Weights of a small GPT-style language model, trained from scratch on English Wikipedia.
Architecture: rotary positions, no biases in attention or MLP, embeddings untied during training, normalized queries and keys, some layers without attention, gated attention, value embeddings, hashed n-gram embeddings, an embedding shortcut, capped logits.
Training: a variant of Adam for these matrices, 94M tokens, 6370 steps.
Each number is 50 + 10 x the weight over its row's rms, rounded and kept within 0 to 99. Layers, rows and columns count from 0. The size before them is the row's rms in percent of the matrix's.

# layer 2 attention output (transposed), 96x96, rms 0.177, rows 18-25, columns 0-95
097:33 44 61 45 57 42 31 61 44 51 49 64 42 53 21 52 58 54 60 44 41 53 40 43 50 52 86 64 42 46 56 49 44 54 68 50 47 54 49 57 47 50 50 55 45 65 57 53 53 45 44 60 55 53 34 46 59 40 55 38 56 49 59 42 29 62 42 49 46 53 65 69 60 58 50 50 51 36 66 43 51 47 55 49 44 55 51 31 49 31 55 45 36 41 63 33
099:65 47 49 52 46 46 61 43 40 38 60 45 48 58 55 45 33 33 43 54 39 52 67 45 63 50 37 40 61 47 61 34 73 65 50 39 58 64 61 39 73 45 46 37 57 49 49 51 54 58 32 46 41 52 48 47 55 59 43 62 38 49 52 46 56 51 47 42 54 40 35 50 53 45 64 61 57 45 53 58 50 66 38 41 56 61 68 59 57 56 53 29 64 53 22 53
081:35 26 56 68 45 43 65 67 32 55 48 67 50 53 43 51 47 62 59 41 33 36 42 53 41 48 56 49 50 46 63 62 53 48 34 42 47 43 69 48 46 65 46 53 55 45 53 57 39 57 51 46 38 68 65 46 57 40 57 47 47 55 50 65 43 45 60 64 41 31 60 38 64 28 35 45 35 54 45 55 56 58 53 48 48 65 46 42 38 46 61 54 42 44 64 44
081:51 47 55 36 63 49 39 39 73 65 47 31 48 66 47 39 66 38 54 47 37 57 56 56 56 35 25 39 61 66 45 50 46 46 41 58 48 56 31 50 56 28 54 50 37 50 52 53 53 42 54 64 41 47 53 69 60 65 37 48 54 39 38 48 51 48 44 55 45 52 52 47 72 57 62 44 56 48 60 48 54 46 45 49 57 41 35 64 54 67 60 53 63 61 38 41
094:56 39 48 41 41 59 62 67 29 50 59 52 49 50 50 60 46 76 53 37 48 46 38 55 34 51 60 52 62 37 60 58 43 58 29 54 43 44 71 48 53 60 48 60 60 43 43 61 42 47 54 47 51 59 59 48 54 39 60 47 48 62 36 51 54 38 53 61 46 46 42 47 44 45 28 42 35 54 37 52 67 44 52 54 41 48 34 47 43 56 63 50 44 47 84 61
106:42 47 49 51 49 50 65 61 58 65 39 53 42 31 48 48 48 77 58 34 51 56 51 67 44 52 63 42 32 56 34 55 38 57 40 65 42 41 55 63 55 57 51 54 64 55 60 29 43 42 64 44 42 44 59 48 41 36 69 43 49 65 62 58 60 51 68 51 47 46 66 53 43 44 34 36 35 56 48 38 53 48 34 55 57 46 42 45 40 40 41 46 35 48 58 46
070:39 39 56 68 50 50 53 61 37 41 40 69 61 54 36 52 57 53 48 56 43 37 30 40 38 61 53 59 38 44 66 66 40 37 47 38 50 48 67 51 21 58 43 63 45 55 45 65 42 71 46 47 54 62 51 56 47 51 52 48 63 48 49 57 41 42 63 63 59 34 50 44 57 33 42 45 43 57 44 66 44 50 67 50 38 54 53 48 43 45 55 59 42 37 68 53
077:37 54 69 56 53 49 56 55 37 62 40 54 56 52 35 46 68 61 55 49 49 48 31 58 34 44 58 45 51 52 57 67 47 52 34 47 49 39 59 59 58 53 52 53 53 50 63 55 38 48 43 55 44 47 63 41 49 51 41 29 63 51 62 49 39 27 66 60 45 41 69 56 60 53 56 17 37 55 64 36 49 41 53 60 54 36 42 47 47 42 61 41 48 47 67 43
# layer 2 attention value, 96x96, rms 0.179, rows 19-25, columns 0-95
093:84 47 56 46 32 55 51 48 52 44 69 44 42 57 42 39 55 49 49 43 35 53 60 46 43 46 46 46 62 41 39 64 71 50 45 47 55 46 54 35 65 41 53 33 49 69 51 69 43 45 51 51 54 43 53 56 56 47 54 51 45 46 44 47 46 43 32 49 28 39 40 63 40 55 53 44 59 61 37 51 55 67 57 51 50 77 58 40 44 52 67 38 45 64 58 43
082:43 54 41 38 51 42 58 48 52 59 30 44 45 33 53 61 39 59 47 37 37 47 61 53 48 57 51 49 55 39 59 55 64 50 53 54 43 54 50 48 54 44 41 44 65 55 70 39 60 55 48 50 40 54 69 54 60 34 42 58 64 46 53 45 51 54 57 35 49 51 65 43 66 14 75 55 48 53 36 66 45 66 55 65 56 43 41 42 37 52 57 42 52 35 44 47
079:44 43 61 56 46 47 38 53 49 49 70 55 65 72 40 34 56 38 63 54 45 50 57 58 60 34 41 48 45 56 59 53 42 53 48 44 51 58 37 36 51 44 59 69 34 36 51 62 42 43 43 45 61 47 42 59 56 60 59 34 42 47 48 54 51 28 43 71 58 42 56 54 71 61 61 43 35 44 66 36 48 67 45 41 50 54 53 68 44 61 41 40 57 63 51 43
086:38 40 41 51 53 38 64 43 45 64 22 64 50 44 57 56 61 61 41 46 54 43 46 61 43 53 59 66 52 49 78 47 47 58 45 52 45 57 45 55 55 56 42 50 71 40 58 48 58 62 44 40 39 57 61 49 55 38 33 49 67 52 59 34 49 36 64 52 64 47 69 53 62 41 56 33 50 38 40 43 37 54 63 57 48 37 41 46 49 39 40 53 42 31 48 48
103:34 48 42 39 61 42 44 39 54 60 22 50 45 31 62 60 62 59 64 44 40 47 41 45 58 60 59 55 45 62 48 58 48 57 53 58 42 47 62 65 37 64 38 59 63 41 76 38 52 51 52 57 51 50 62 38 41 49 58 53 53 65 44 60 63 64 61 44 50 47 70 51 48 27 42 42 46 44 58 43 51 49 64 45 45 38 44 47 36 35 46 51 53 30 50 50
068:45 50 43 38 64 54 55 52 53 48 30 46 49 35 51 63 36 58 34 50 65 38 59 55 35 54 47 51 52 34 52 52 46 46 51 56 43 55 53 58 50 38 56 46 65 46 54 46 59 59 58 41 42 50 52 67 58 46 31 60 61 37 55 44 53 54 59 39 50 72 42 38 72 25 62 64 61 59 34 68 48 38 48 67 54 45 40 49 54 66 44 66 52 34 46 53
082:37 51 38 39 56 46 37 59 51 51 34 58 46 42 51 57 62 58 18 51 46 50 49 40 47 47 50 45 52 38 63 41 41 52 50 54 44 54 58 61 47 47 37 50 59 37 74 37 58 43 45 62 40 58 62 48 54 44 50 47 57 64 47 49 42 47 63 56 55 55 56 61 86 28 56 40 59 47 51 43 55 68 36 58 55 28 34 42 51 49 45 60 45 45 51 51